Each number is 500 + 40 x the weight over its row's rms, rounded and kept within 0 to 999. Layers, rows and columns count from 0. Numbers have three digits each. The size before them is the row's rms in percent of the matrix's.

# layer 10 attention output (transposed), 128x128, rms 0.141, rows 109-127, columns 0-127
085:496522514510570407465561462451582502511522489528473501451484445618446471598488551489508518573538506465557420494515493484486521536506520500531529544496540525551538511466535386518455470495469502522465519511507448520520519428451505470556504533574525418486456501539534489519481470491490472461490490491534513421491441428587433506524486475524476553523502517533529526489480533497457460458467
084:558524498492499413467481509506452477521507490445518532536488496532515465505471429571475508512479449500447576506440448561517477549492579503529604494471472479493507466463500415440486558553544591446469475500500562460519486447603521536485522428419512447449517473569526538510492519476539513523553439510526453499494498500508559569504534508493503516493446527524529515462480486575476533474443
077:504541472507461463494505572456433511499473397520495542515548476479580536514563510496489509473413443508576516472475500514483542502538493542551502534475511570490563465425539503510446398468498508517525504507466506533583535492532522519555489573465435461512528524534524482461506527468507489543567486504493527501521445478539508520467534421535405487491518478451459482499507458571390430500497
079:493423500528544494517488443515492454514598524505513498558469528537502539540516471504497533482465452550432473545495560562512501505457475456534529430549497527505468521574505625488488458508531512514551518487465447469447524513515513469474488522537546520530452458473490512476521533507428525458405565545481549572531503543408469457509486533461552434490505475493461393458494483441528514515435
076:494519499460467453529487556514536614486531477419504468435502540511480445414517487530502515507633502493534534496569477514452475455507487499397486556485563393493489568561528403470489540453533515510489468434509535526536472454463515461450474520531521518460473494509478517520434438528486474479475510486512472462476489518479518524463487551515547533529481543599514515533468529529498554528516
079:501460508483404447509448564532462502452565503545494536513400560447510465422504484555517500515515545503454548521421493569474466518500549438436516475495465440499534519493453460511481521513519539508554511465531545515563510549517525459415483497479497445496533515498471495573502443529526509556508500489486439496511487583452535512469526513493510527514458503426501469404468520505479535596590
091:494483519578523495472507491464584498528463528523450504488496481538499439631506601423492504527463509504471460498521509519497506458536497527493498544554510521479516490462542456511449450465506474558480542464538410498448481521471534506542537565519514483558484488501472512536545456482514470495444530510532515448541406483483408463482434479517512461598520569555513526438544498486493469391494
073:474470469479509540548507412533466451520563470516500509525496535510557562490488454501510452446420473549509522529513536506501513492447486461556508420484513555528414494553455679547502522510518520472541467532498502531474491539455476531486486469515480536545489477446477491463487516529448520444493527506478512602490558576486549424466514507453534462455526456449491460487482472438554518533471
064:450424480487497527502512561470495539470484518436524478451503495459536475538577536432457531434471557516523562555558572551455547433494453529469506492465551527473502538550479580548427480474500511562554556526455446428524487490477529519467515574492501434553470471453492490519493449504457497570446495489549488504498436554410449474461478533494468512562519530502489508469477512452534499492569
070:479425470536504420460551456566484498466501512512528466450473525567418427524460530529465587539610540520483488598486527521506528502495508513465477459492447507513493544537537514517483573491535550515505482546505440483474491489515502490450516520553508438514472461445470440504503438493399502555526514522566439507470491539451432441513460519510509558498492490513564524493506567433515544527560
076:500548508574507479466518447512579543532547491454438516551506502533457476559369538439476528554487536532435475466487525533580531524441481473507452553555486402473516525548508477472552545507491486497507508514482464450558526455503476478566554421545573533444527497458446512511489556492488484517466491536562468498452529489514486478503444550519479492456487488578552496523482485455518472425459
059:568441463429467574488492515467499468481522547523491537441511502447554495508603517430521477430317511520541505513487551506496528456475474473519521474490515559490489496545517598554487520469565492546541515479497535537480505514517528558432504511546485416548499510473538502497465495473529461514464515519515553555525498527462445445494500511476508485505511459433526496473502469461576444552478
075:564536542573501498463480511523449463530484467491461506474508513504513474467450516515497479558434491461501431401372439547554508543559565492533455505519453464488595478416514443452550491460557491498488471493519538470551491522581510483520541484500533445461537516572530506545545538453536506502537492518474496462504470444510515530564573498494487489424482520444491520460520491582468485460522
074:518476503511495488491495516496512549504529470426473481430463498520509377487489455468476519491484532529488579529538505570501538440460475477472472526505492477516511534575526531492468572442545532531567486519475486462587468472505512476435524499510558458467476499473453501489465464471445540622443538578499441520515464579393466521480467569500497549525454487536524527493471493545577530502554
081:539433532458476540483491531513531503483489534508459479511490446514518483538541509420468502483357541508383511592450497584539541515503515487545535527518504563476491560486465601500488529493542504539561550471504488489433492522522520520432514473502518486506504384480507495504527503478542476559466493549551499507491526481407463450484471494487520444544502501506560507425556496444536488472469
084:511515547493478486544496503503577448536528589455427572537484542517532463556497523507496481450504491517493543480486439550521465467505451390453537515458500441460510530502467450463505556570461475529532520442506564497531533460486536482521521395512529461436481507586515576548441537530573455469413498504538508452537573474591478505455488516493482523477496523513502494503442496470522470466495
078:475422459526513505534476545479505543468462468520509573463541453481452468511535509558481580434553489579490526546608486526540543431517450515509467546534422473483530521570529521502496486480548491514527550490516471474462491543463540469421481539497499502544465544527504518466468456429445549504431519576473483553539474550401446459492481517472531518530496507574530420506524475448502477507467
073:509544507500513531463500523444526485558429467445543513519541471508524498478503502535495471521508489463496556449436456487467468557472481543486469563473533457510498425479530472422471538521492506490468484552503524467580503527540459515554578492423479520458562554537460573479486539433531568488572430507501474517472422482498536553579515533491500474531448509551502503506519427607460498404468
076:542498516531516436491547509463529438514480487545497509527489491581441488534465464593564506554557471464503481487427447444510461557529566517512504491483484509529493465453519340457488476561482516437429521472450537531550482487513493448520496524450485460427500517604515512532508524484515492467530449483486503456509485495561501565552527503517466588477458565502508532472517523520440528452522
# layer 10 attention value, 128x128, rms 0.0551, rows 110-127, columns 0-127
086:455473448398520531542560471564498527521535535537568432474517515491546476505522556538498438575526475434585427512467482479492531499551434486555468504535532541551426521479464495506523443495428420524472449506441514510495502532481397477497516509522485528491464537488473504530531515569491467484513457541455510466483505491566503445460460508530492493427528491475430514586453486436494496549538
079:510518528512500485498489483473488442517538525482506550458467449540468508477516495491497531506539577502527526551493495431450462462533491473468505436513511415477559514519530562505502468514495477470459438549466529507509391536486443445466443484478525478484475497448500452434421515502524562517427505534555517520467666480620551467497480544538509495532505531528468494560489570466523524535530
075:508519489536461488530470522480549612466507455477456530554498492468479521514439481497600499524500512497436491443516506495467455462488523457515543549478482524499496509442450459501531571460490537478561458573557483535555467486481558523480520452435425458510507516563478490580497524503513427494560463441521446527450455440512461542478490463551541480529552472528567614504495547549537501543459
078:453459509489475513470515485475481384552437544508511455502505502504542468536505497528518482505508476509498504479467438454579494571497452531511513445523443530521526492499544520582475494540377494456529477491511471515462598547539544517553484502489451524509511485572534550438610509486532469490504504488352502509515504493466489447541532471483475488447543481437542517470594471503498494483529
083:497548476505528516495492461505463523514506510506591553465566496507461483499507480496464525517496423522561484442490488463511520551521476497518568515500518529526425522493484501588540448526555560461519401460490463515447389498503473614532551567482439474414530488509530465421535525487520523485478511533504515475494516404519550536499506504539466494461576516475487538510577499545510472514407
086:517498470542487516476428457474515473487492419508394459563503504528415529513441409506627504559488458477481451485487534504496528458446585532465444520508484514473460489487442553482529499482550533462506501527553530541475540441504504460526470507514533539569432484483517518401444517496489493539519541422517517517515465556499552496523557457426455554512508469487505438507498485442497514479459
070:514483559507501450590495590563555559483506513442503489500469507489482472513526473475473556489473518478452497428513461503516458472482477473474585501479493462521547499466478434446530508469482513526529520543535504462606487460518464495520556449440472450464506524494486426581532462530573488544536525487563553496483434409463466508459499509599544458492491509520573584453480507549479473506543
058:547530511565443537480446436489511535509456448561449564471534447469442564464446519524571522496491471511536488461446427440498469497481555500468547506488488514527589469486510508457529497534517461507546465520608560550439493530502465529517405442501447543458517486509513472489469506499481599521456525493461522545510542486476498468503482521489431484474544472496484417527574532454535476463427
069:518551476486523548528495492540495518501473479489377542525593523467511603487495497493581556427514466434470445443517480496519436505491433506491561591532498540546480445482462490480485493517495450469553503473513548478479503476490536532518450510470481533524579536534529558473555581496569471472480514518482547436503437504465581534512488479419514477525504495512487468473578508533479511462432
081:481450490471530535443451549489497495503421486570445435509491525466507490518544514508435426548499436421460518489487462552426481537470490492501479502507485568522418453473480436493478596519458473491490525529486500547498564535497425500464517496523500440515487564522494545493552523492475471481532514469525566463565445499464513569557554486440515503632456483508523515491563499492586524489488
062:466556528555488397565461402505555528448497455510523581493417469520424542500433496509489572497469543557521474502527490498528461482546509521516534498510499516520552503470444519480547539502503467505553455489545525435542555560510516475497527475490452522463452436473438475471444572538468497563517507535545430469492511489438541573458447590548484522553516489528486457516468512512511500482556
070:448516495450535511517514447475504458563556554533571504515530521521497464520554463464453456467491537515515517555523591479484550498520489520555474508519554549434399441526438513547444521485512522469453485483437460527428517550498431518490523438501389489514503508455437481463420507527489494534470530538531531506510530490577565546458435510516483533561533484532472539533450570447523473471508
069:443561486529511551579431448465477506501445499534508499520517476440444543540525523521503448479483458412543423466479441446498507571484484530489545533483455543436515433495528491493498507513447466490498452503553499495461569550480481581487468477515427570493506484510548485475559561576519449509503501432483571452481515486513517511507548456502504483509492447453482486468593626509491528463495
080:469524484542522469558454340483547553503516420516479561516467471484500545512482493513539516529490419494563441441480489495500430452462501501498487534433460529538517455563482471511521477506518490475456532453581518508468571512521453489496522515495540531490461492499519505506432559507405482503496496487539437474476458575457463575479506518507491504571559519498402497552494508489530489540423
083:488483459466542518390491553481456479516518492538611508464452480512509468480481508501431454588484494495539443477499478475481502535467512507571442485548523529539487502466495514421506546493525522440470445532503526530497523518566446462510507555523413470595497483477469458496544531441465474508592446510464471509565457502401480446502534588528506496540525491520550542506516424448527501502487
076:525564518558507524497504418481522524474499440421452419554498498517470516472439442522617515527490516490565502493517507451443437531501490509456536501481499520413513469457553499554476524483417489468494516459552486518494494456541601508487437553523483534412549425582492499532545511550481455488414449472466482443521496537496460441539546465496497512492496459499461453482533529502505523515477
073:474379470467516466493529483494475535477519530500587414475514512494471461473559503490463416488537528449551520501497446444434580475569519507537502441491492521451487480522544520554469468518414445532470555477493519519499542497462493476502525441567567485539474461432544482555560457508424514546541462471506520478530567558539489502501536455452459493465463457460455492542424513472521471533521
074:537480444478469575469546494594418499519557544448546454543487567504435536486542506537483449479500469460494484532533510512488537483499464450498503516525511523508479514491456562518455512463542519517479438501439488518434476490488455386481492532573493502594506503477473550427516481474528499481534434481490443516538469459597481413479431493481481489430479534466526488541441580498503475457456
# layer 10 MLP up, 256x128, rms 0.139, rows 0-35, columns 0-127
093:569426497598503519545468504506512513524477507520443479506545535505525541476426446458571505503589455492444518592543484515513525469528493430496544493457466498480554442546543491499491509512437495483484581488513535534504498608504460468494485436432555535451484449465538536493488496590535482460481503448541434494468493497498452540452504538516546450461494448490434527459581531529468486529515
097:503494459490502535462472461438427522508475496548547479526516455535436474491566500518468526491497557456504476529520526517499528461533457460655526532441508588435506461554487433534562535448500473496480526563457512482522505446582506542533441490487538457506531433485520510437477521557468527477491547457612489587491507480441484502478511514460504538553473490515511526505517501524466509428561
105:543476440584499498525487463472478531480450492494490475455504456477537509541464539572534511518524472437532544551487564504480515538468525548415538389620509522496496486546534492460459489496442482533572482507583511415507565430514477494505437465417504498550471450475526453518441438570541516513529498494509538523513494521462561490495424503513435459485540499513497562491485507512520508480437
107:465461452489513439499500532470481504474501504435495449440497474509555525591479507532472460449508461500563480533514548557421502429497497518526520434554548585473525525504502514495474548507413507465538485472535580515463584469548422499523495490454529458568455480522438492507455526605564491452475543459481498539536523453478549495500441507464516537511545442435555516550500558493503447513515
101:546465477507509529517556427474542456479431493484547525445586469466525446489504496550518533557538540560524611450570491578462479509550497479550522446528486466493516461505545503523462454453494522514521532555492487479437449497573482499484489534482494527462525518454504457520531525479488465485446465449572495513453475566435595453540450523500496536516460398463496439521507507478439518493432
102:488482415554488512424484491458470553487446543467475567459551500503563421452491493503513545531503468535491601521518510501513529552522433436559495499467493523449481488520526506447548533483516464446472531566541523495459459486478507494401469556434543546409513575449491477503506425516515490468511470496589529535539501556457599530524456501533491460527529512454528525513501507461539501438502
104:504519427499475567497488444550481525604427410500416451517484518518497450465538604519488462501479489500518567470495503523484476553467518469523524531512530537467527519576496506514439476509569494497582443511465480498539485473453521613449503481504535438444476510468495564504518514581448464476547490466507477507591495507576442540521484482517509515569504508491455456438466532478507505462493
092:494534531458463508545531473466463495596489405451450488533555541476449518498525481512467493456460500501489517493530524452468510530549486499528510525526517529476486472510448492504503499458426541562494476548544490494458542543518555545517385555535502437512472487491423501421511438497522447507568460565505575475524533503445506441500528496614538526541514523476446429471506582445486484452544
099:520514425516565495434475456501519522560522432524460489518486492543470499525492488502567554485515572509470486459477532499426537504462432556505506458452496536393557497475453385528493467489504499515491529523537426519523494459515590517489501522538510416524447513439521523495476469515563529491482554467576454615484466499571464497512513487511478489564468496443505528545483574514523480446525
109:476472535545454479511458459503529487475550449511531512463452487471415442490568531495523469523542509540539532434491529496397486546551515485483541544530525488473465523482512479579453422467459581502503524529549526465607498479507465408480469520526539590496494531487490520460517538544559537472453472508517482497566510550463585460468508489529486451455496484473454576454414537453531472494501
085:484499502553476543519491418498471449525409522574447539523586547472503452497510568484488491531485515512462471465438521557532505572436455520568470418523488554454551498531558483521505456494496507532506460547528455492498474561483523492534533476559534461426511492503503462460572510534528510474524453436525612576526459460505497531460480426559432490471506468547476489498518452530536469532464
101:451494520507502461517469554455495496500521517471446430464483478545554469493553513568521478516506525491610471528548509501498542466554480441505489468594528461536509563547472492471550479472485432444547450540508538403436581484544498503451547467467527504515489394514497516492458507511485457477489518539473469520509513473578501477486435521513522475567636447485448463450525496460505476469500
093:572535439591537537500506512432462421524510504468472523495558473395539446563517569505589519495469540535541509468449549445503452509472516487560448454505498475530505525571541441468537539431523479446483466507563511447490462515499524554502483458576467499501503543472448564504507503572519529477540491441510487556491526513520554505445503485509519471553529541465487421489443559535481487485536
099:489536510492448493543504548483485498543450523474525448559416495496459516526445400473479485469523517511498518525568521612522534434597545516531518499498491498487544470513524485475490503480447521467475593580499568475522500500545429478511483429503552507466495458412507515565489478596538482385458483514483446450481509515496488456513551490529500438475481518493514497524478513418508505522568
093:499573479518389454491467478537487490517453472504480557434563474570429464500499508532428501474483557487426490485498527541535534503479586484508554486468499451483600454555520511588389507466521448463520498461467502544509554528525551507503462502488500449517573490501459506554494449493468512485501508549468521467511517461405493474500538445489548480535574497513564499582518481513521498473542
085:486481565485482491438464508431442476481530545390574461527501520568480455479464560511465570531472563538462580480502484512547453527469467514525560420536437481410585558483501488531478468520445490497532515492532516452583518513460519539481550521533462529510523430408525467462503555510497507497540545494494565518527513463487413456502509464498485496535513560509504513529433490479523454494474
099:487589446528458484538400449460571486475536551469444476442486574489500514488467508534414540539527496519475481487567489457473537467528517423463489490473515502488434416492505490492442469460495541514512515531472562473544465527501558510508477537566489475512548492525493454487526559488622500530473522573459564549549425573485494500486529514542525465490485486559467446455440466501528474496464
111:504502447518469525532508415463541473480510482521423535477538550506533504482511480532485454498510572509506519494554522543526463559448510514523477549489449516493483518501481454538444429464483516407535518568508427495543519450504566478500460542536511439588498509490435616519429535550545535514498483543589464539532512523481483529456515559498511475437457376494448518535480506438501477511497
101:499541476482524534461483492470426515557439466472472513511451471574506520543574492508519459589468476460488549547507473592494546537514461431494517509465485494471443559513471468511547503504525507428500431529535568524502521443552460519465519481466495527539412422523576575471518467504484511506518523459556520509515464454485521475395474529492490466547525525525431547444483502482620502496487
115:465491448541516501573515481483487521515501456468483521521484491523438533573509539541474510440517566467515523567481574496482444554528554464519512519490510521418523469493443474540508469457483508486481502474467526530512561527539502491387486526448450497592482438440493616540475521514497554497514507562523523493580471484484493470383495470497517421445471537532553529448423486477519450485517
096:516442496473474524550497449437514495540475392521502443521475567538492477492495544502558419492538532573496573471557515479509551529530491493454551493468571458519519493551470478444492518505499535517489532509487529480501451499542511525479406447532536541503541513494476526483547457525461457445567528455483509444578396550453417520505477499502530486443512473541502475472524551467482515370496
109:457555507513530533542443546444421495455509486446489543471519506528526531553510547548449449507538467476550498452546508491510481579477457480529539589452524563436495493461492401568403424512497486546572501516470515511512502480510499504519442470530513468527605498488495527530548478513498494493421498486539507513489471544503465493436476513465533479470520496465568513496524410514524472378495
100:468458441514442514499529490493526458545498466472507462510526542487479493520460489489512547467525521556509552505487487576468538477529564513526481546587553484517510453529491491428528479469499486507556547495496575536464434485560516467530529426496518523461422471380552593456427442542495564470408489556541527544526520531565595477509437459477465484503497481492434503486499528455482514492495
104:558462461523527436518498434495472498525518518508503550465546529514516464551522516488526416477496536535560534510485570495515452537568474437497517444501512516518485466501478456570487443549422563518558510481523486513447530518526491490538509537514489504507451499395502538546482486599481499477527495567500516510509384521549598483394457493517517455427470459466558511482534562461475455511481
108:467468527493514555537450443491442480451482504427516544500489575557500489525512457567447486480544512539471508557537523524480467544456485457449491497538555533546502493503498476487498462459417513452559533514518469514486514422543489499449526444441542517552559463454453533508478520497501571534455531456498606488498450580562498555529468517514580435500497486455491430427453514479591500523487
106:507477457461538470602547540488461605505503450531583510454507509543501519527461573507522484515530507550523487527530517527469533497510535493466472402517488553520499555548475497467425580463509477408488558475524578466545454491449490506521470530422434537519500482501448480480463436546551435441485465498515530545561469493489496560491472553450526475538508422471486515462462546495467477507455
102:543509467481476525397476498433427495434482492513547601531584487512515483535540521487521457536501454560553480501532575443509462514480522446547545481567490458501563460474504477502473456525446560501523538518501550508513477433493458506470489539541433443495527507520524531526479574468525435475498466527494573591543479552479571465529520511458455454537523444491499419485513488544573500507469
107:535474405520533562455514494491449500603440494516428488483526475466447493557465470530517495532503467453478558521523442460520484505515442468503478487499511505496497538584502488483498510514539479489529459508508566570462464478512541587495497532424535493487421574487513483573480568512475563470551580504533498563510439505570498569409380471507458473502508476547493503528505485511506472476510
105:447520521515507517460497559470483508564452493449478493428466573520516443487532564538463472563558546536501542558508502550471583534467491494469492505520498464548435481489490451510466509539478435430505452558552496366556489525432512514467514481542528539548489430446503563547438488485551518488540457533497531483508500513493503502479454515499481493496513375519541507443527481514594480464491
099:483483523463492569467538486485405508472529522582503443520523532516457485547546473490532491525526528526478467578515514541516594505509546535495483499507516614435500468517548493517446456501455448535531535547487540460466519528504467512502478557461519488467452522482501499611479450576487421518454410526480443464460478510497531418534494502452472537559529436431488456459538531493487502427501
103:458495553533500495514429571485487474560482498516550479458498444474529479532517474564536489523539489492437489535528580460505556423482470464495463493525552477522435435518527459495485468508501540463534500561567495516489506479496464487494497481475496534537408513506533568571492590534504499505456457523472450509445488591496582517439445499546519505526547433474500453435573456603508482489432
099:515567518619486513566499533518499464479418506407470495515547490511514575483532569524535539601509478508500455546489542514503570522518459494466574470497442513498499463541491492471515477485498487499509480539502468509461503434610524485446513461523540481516487493416531565509533496531517502518466526560454513432452495447438474452504524413512535455485436437506446534473553453499439487498488
074:516423517474489464546507514526541455463591505516469569534536512466493534446454463496548565448506480521463488551458433469542464403595504540493489509511446496522435539492497517425524529501504553514474522471454448502501443538509474489514531443437534527460570539497543529534558476474427521461554419485431499446479415492475486494526530535458576498507449527502505556529485520550446503541517
105:482449487533453553454482576516505481525504426466479508548513465577525470484541516516551483545515492483518502459488498549493498498480479491430502553492509558476489528564490517605410443508590534439440494467478499501414548530560475556463530551516475472471499501515457520513542592499509525452514563579523492544489495580539498466495449395496484439503526470524576486439484478487488456484487
091:464552492575455489507433452534482553537570495472490523472492506475500442524572486472416485508567446504494487531505512490466452522429522481459472480557542453523488466521507491527499480513545466523526487481512478462461479463521460482494437543547622517423463479473439493458472530517603557514558521506512537585488543482578559550481392576541468511523499465469500447509541499515496483530474
099:470531469497496490505460471530423596514478416420511491519420465553604485595448496510533479498518483437511507504532480430530560550499450496502567479461492543487564482542494497503501493415504547555493536476480575477493511496532460507525491478406567489545467464539521504548487557468527466494443555506503433507525481448535510471480471524489476465515534472514436567520491501415484472455449
# layer 10 MLP down (transposed), 256x128, rms 0.139, rows 0-35, columns 0-127
093:529528523523520480492540526562505476543485538504547550488498538412461450526525474446447532477453507477443507492443520524488553493474515607508492525534522541473524581473493540578479502449515501515573479520573499529453557472523510484552469498561476417455478485536518493512445473479557517459455477595481513509490507523487508509466535448518400526457460431505473479507464521470483550373429
099:480521563457449531458525445437596473480507447475522545488515551565586468544495479525522435580453480520456492496512529494501466525460488477453472462522513479497540478483522479505548432550515526496503499517543517439434576476476541471470551479557491491542559462580480547523514461473471448417461469564427478554470471482564505526478459495499412477499523517531488515503441600483520449517534
114:447541515545463517501515486497470459475497408483503496505505432570571458520510450539446531534544463477540470465517469434448498522466521523507465531520476571507532517523501534564532468542529549495458475379491517498570487485467484493509585514498456512422466524530450537599433511447486430501438439465524510551491496463521495521490509492547546511449593574539459543517533518465454492472456
110:557489498491409508535503506549506523462473471556464451512469517552477474435500494434462445534586510467444466515503470549465467526539539447502528478493465510443494482535440473478551465500536497505472519451455510539511509499481584463447517533502561509443447507499540507535380549555494562548429444528541472567502509483568426485525572566560554493533543521504464470460479472491473565523477
096:444557560511528564478485573499450483513533501420560474497483500502509520541427490442452491456489510508485454572497528482558496528493480533417537470548481476467558481562469445499512458489597522521491538551460520551490443484445528473475459420470477448612449502522490514426471519505486439480510498531473497487575570517587502500496502523499437553481572548503475465479513547501479445518528
099:493500504532532416550487466509504515477497509516472481514561597502419514519505519431534491428529477485477521462493511513555490561427515506482506470493507472435468475408513443495453557501466518621509487485474483511564522488483480545513501579549443561488437367552448541473565510529515467448534487492535495509477433510488520500443531452495463544496525498550498490527457564545525551509543
105:583494514491502554474450519453441486488482445497524484535466455524423514515493505511504513484571456481448487490535540466436530470504556481451515472475534507532548552545520445466595482445442493500475520488546557450462500564464441525512488545473554574472548489586471487506550488471500501474522455495504455614518500561399498408429517491528550529474507506460559540451507463523486531507536
084:518421577530512565509518497504543526455408462526556480476389530467481512458485493531542580535489521495574460551493513507518482525480492495560486552481459481491442544447564533583527516533577481436566460468518472498508507485513526463504522466465523499507492494460528515445427483500478528483517512486488400532519512389522471531541448478461415488455527510547517530502531502464504553532422
092:444485497447504544511490483552488499538552478527562521459602526420522462519521504465450412495443438551558543525522542460479459535517543478457526476561508455547462513512473499448557502505486576521536482550439446500532501507486451461428513472519470515530531456522448509398496448462511492428472452550502505524537467478525492559510557528512546437526544430501515543459454533510494514583446
113:559503500468501467535506487521538537499504551480489478458490520540479496574507494516562516480493445534443462497503428467495546456577469421478510500559508506536529533542410478470540535473471552474565536503513473522485552507582414441550525466477506451529508399446511505513515421519441455463481567416508493498471512532545473448529487536574451546507548496484552477498441519516470440567564
080:517521473438478552534504493459512546458512528474502451491488411447511447476567497467481460513565461530459504532498539424493516463490457519453537551504479450497457515464458461506495527503401478501514481519534533470491489470565469568554481529485460563562415509459483487484483478477472460543406548522483456590490527583506455537534583549520496461506565581545541497467452520542489574491479
099:503457483506492535502535473520524453458500498439548451547560449521527525504511477572473472481512474474513501495499559471525514460456487518492478447478460494504501469559517651517439493472439486522443585486491505430501567521565600558519515485516549461464431553522542511564494478488528482567557466518513447574512525500500474469567477486488449433471433473519512473488484496517403534440486
092:517444454490454492543460459560439545494518501514538553452495521450432526509537519465513406511585448448527535520509518610450504522476481493451603549508542526495466493487463419543456497501475519534603529497454469496535545533491465523484464514511513568513565477471531487405496490466497532530513476528445476540467467473526428502492559469528444559488434509493518524553514524444491537517456
100:549510477473522546514487511479545566436520437508466498508457521514551529458482566490492522550537515412568475476525526435468524582471520549451525503505507516488482469492586474456473528558519544464532468505494476488448526414489510534488456537563472552495486532519487442426570531475481428474447512487534529581480461495559503488392460488561529471451582514515455486483432461477546504553470
081:524475466482540494516507519448489498523503466480521448528488488499500527510491474525537481505551449548555526508522417455469525476511422464568491546486480560470519403501479451393546513510536567498505529484518505575526489461511436455536541548538435484509418530531548470460467550539581459480478526451561488575565469456598573484525510546544465465496478504509451494424480549489486452466515
077:543517389494534479508587502499513534510474431547434483504487535469491566512524477491569486485486427450470506521481574531399523472502469535494511546485538526525496347480500499467525477431529546480440531525463502455517473474487500466468505554469541514412530531514485585513538456515524494489534476531537504485466468536497577494495486516437567469519507386511530511531516510506525557523469
098:535490542459523470527500520511451513500453532520532526520535423500553521462468564475515609541568498480521433485545546430399543472491485466515467513494499505534460444481525374477522482495431493577540505472500465460481475510513485471490485429457479536477463555485462541533464491542531437571466471493546492516503491461457540513538497435545487536546518545503575484501575562525415483529530
115:493539597473474459485543524474494516528484501497528519433522496494595529513485529607500549488428473466402552485506433474541453451489450447511447451486557544540489502474457505520469526546495558454499538519537536492496576452547477424484491522484506612463500441475503463547469495419530426498514427518465515498504512468529569544487552569470481531532557490489475494486482519484510483474448
095:569486551513491531517516513565492452498477548479554467479544543534526540489507503489430559422583409491512505452493551461464485450560472513575447600530471505483500454537534452424506510498485511466441490504513495416440446529430461492473480494515481485475553524522395536540613500533540503549481474461558529579534488529507474486497459506523510557485491514449488452505519513519488481490543
122:444539563475553468447485483552457490577487536496466471500504536520467400520498511492593480455438518517461438434533485496482442525525456478476502416477460511498541478589507472480464456570452487473512557461594494540546492471506499490519532550534511528509451517518487475519418485475582536589502492546459551426496516478588515501572509483528501505527471515466460494509541523549493454487560
097:531482511459461524475500494592493496447470488499499489606524483500571469473563555463405529526577502489540487524504536479495474496522533497580423497463454566566478525449518495586535480511542489491534536472470538418424488464515483474476489578457497466508483466529457508498448450487529530447475433531456522573529513468415602460468457449516479478491482498520498500510530489531480532523574
122:556473493467540424501535485511501508541509471503516505445546461531450448466501546558527493477477451460509490511486453494492504519491534526482500628477505465538486472477512548402505501498491485518505439501517448527446516495487452435624537528497440567535472485586535428517453491502608443529558568453504482542457545512510543446479459488510439554546414495498499535454503520480515541492507
093:457460426453591437512472502473543455484518482450439459545478524490494447471478529528459454517609417550467496529512508519541505536504501514477545563503512486472509518501478464585558490461514547494564488440520446552498581413499470522507473507472516506491462441500534479538528488458542456572510464421464489477517596529537448484461555506519464462514471502503511456489544588541492524532556
102:559469539534465480517513599514523517478487562518525520536548532493512500487523510509468486625474454548461516537526495562507587512516506562448526511371472453445506493513455457484483482508459475517449569529536490446563443477474566498495546478480507435489505425457534511496482472507498538462436465509484433495569499481499524486572455523521461470469494555479447483547562441462424504494534
116:521477511512453401498540494494561476560580508481492547461512427634480527522429445521540500522555519494500434497538515420511482464498479478464440541451516464565475439477509519490535474482522524494522429504484491473566480598516502443470458452490516494530524488519489437579545500477427467505528532495476493534507465420491535497437439548501462540551524551491516539527498444564490520516478
107:517446522504406539438536404561520487460511448448484486510510494501519500466477489535490477456502476502532518524478543565440492525508468497444531566500519524597545531491519478495514502493433495495466435488510441503565472525488544538473543469485543481493413523550427487526455541508516446549459573523552441583527521485435476505468452408562540527505515589513476526493549498482583518504456
102:523505486491514507533600563565551556518530526447485451512466482459505541497490524502430592507540515433503530527528497570526540536479519476477467456463557561471520495533452511458500558510537493502501441554461498552498511520585498549492471531408560530488501444497433488415525504545463446533496529483440511388493518466544567505482465438497512552403499527475516532465476458468474494485517
105:477511543500448471483509495462515516436505501524508529515507538529616537548551528534458471493483506472541489527525537471554552495522517539488522580537503460446482541425500454529431537488477510490452519447530495399495502458496485442501523476550464481518556440497464503519492504429488481561475465560491544505455503561540499530526462450332477543536454485477481522494476518500534512564394
113:453487443488503450491493489497476466450494457500498511519486418415488550584498491484513531486629479402473520444501557448511519437506521468502471529490513535497541512522521527479529489576496480544487539449492410510494475457456578525524461507479480493526513533589502537531532544536443521506439549533477455596447501588518479450485481441506584511470532540548471475493480483525558499534536
093:446570482496469503552464507483572535506491494454468508515516481525611518517547507396378519505503491537524492466521499451512437519467496484526556538476453463596516496530567483564499497508462490460510499449513521497544440515509494435460504386549597545508546466468475560478433524439555547493476550521472470555474504510508433506518481514540536497500436524537485548511493513473475459519477
106:552533577524484438466478569460487523434524468512475452497450521499487516508535583497558530433570491456442538518539562518474545451524520472479461533474500472466513435503505481537503420535456517482532559495509523528488502625474534535494566525495482390471505492457518520500474481486486505510547541519560484420403515485464466465568527475472512515506476504541433483528500427525461558568493
094:468454574467578499520570451484539540556524477588505470445516469458441464552498470584489559400473543487491478461486536472467532514478528512562461485476520499521569452531501459488459496454449545503443487491501510467521534511506563490564510551503433494541495544505451465531454427476491445429523494431481473506607525524428520486456479551524504507539497519542554431504489490480556525514524
058:447535482530538524499468530449520551518425454495531463472480513478537420549546482399476441520485560475534527449578562585476509540466460431520508460529566533445556474552466544568449460460507508471512520546560503434478547473506530545473488482569489428521466491441462529484462526519544446500450559490553525511501532569496515533479438473515459498541547424502472477465507493481518491454483
106:527553504577496484452482490508458545444477526515527532509481582527488561468522491459531488420536549478475520477467525479456514512485574529534521510418502548545532473473430439519478491459562482482608520482564438461513475445495449572505555507460485476498500532528444499433577433540561493499466479474423474528530482526507470537535497509512528532585454474429489459505515467421537507566518
079:492497506507603459437575502478501491462425480507473451533523465490473548440471485421461574469512601506496571480524471558587587477528513541515518578517511523472502501440513513526498506539557518467516518522490498484514547480436524535524471435537475447505525499517506496562547462551479438533514481524521452425452461580444454459508474460457479532549525474523498515522489547439530499414481
100:535500527544665481448545507492510565484414489535482494523485442510554549517489489505451524450560420422527548493532524522496480517497462454467480458486497460477406537508549529526549502463474525475546507459458524526553472412490457438500453529555451474484500459489535541460563571489470525567489510497488484528508494426528500499554530475479511534558531458441494501443528522499478480565509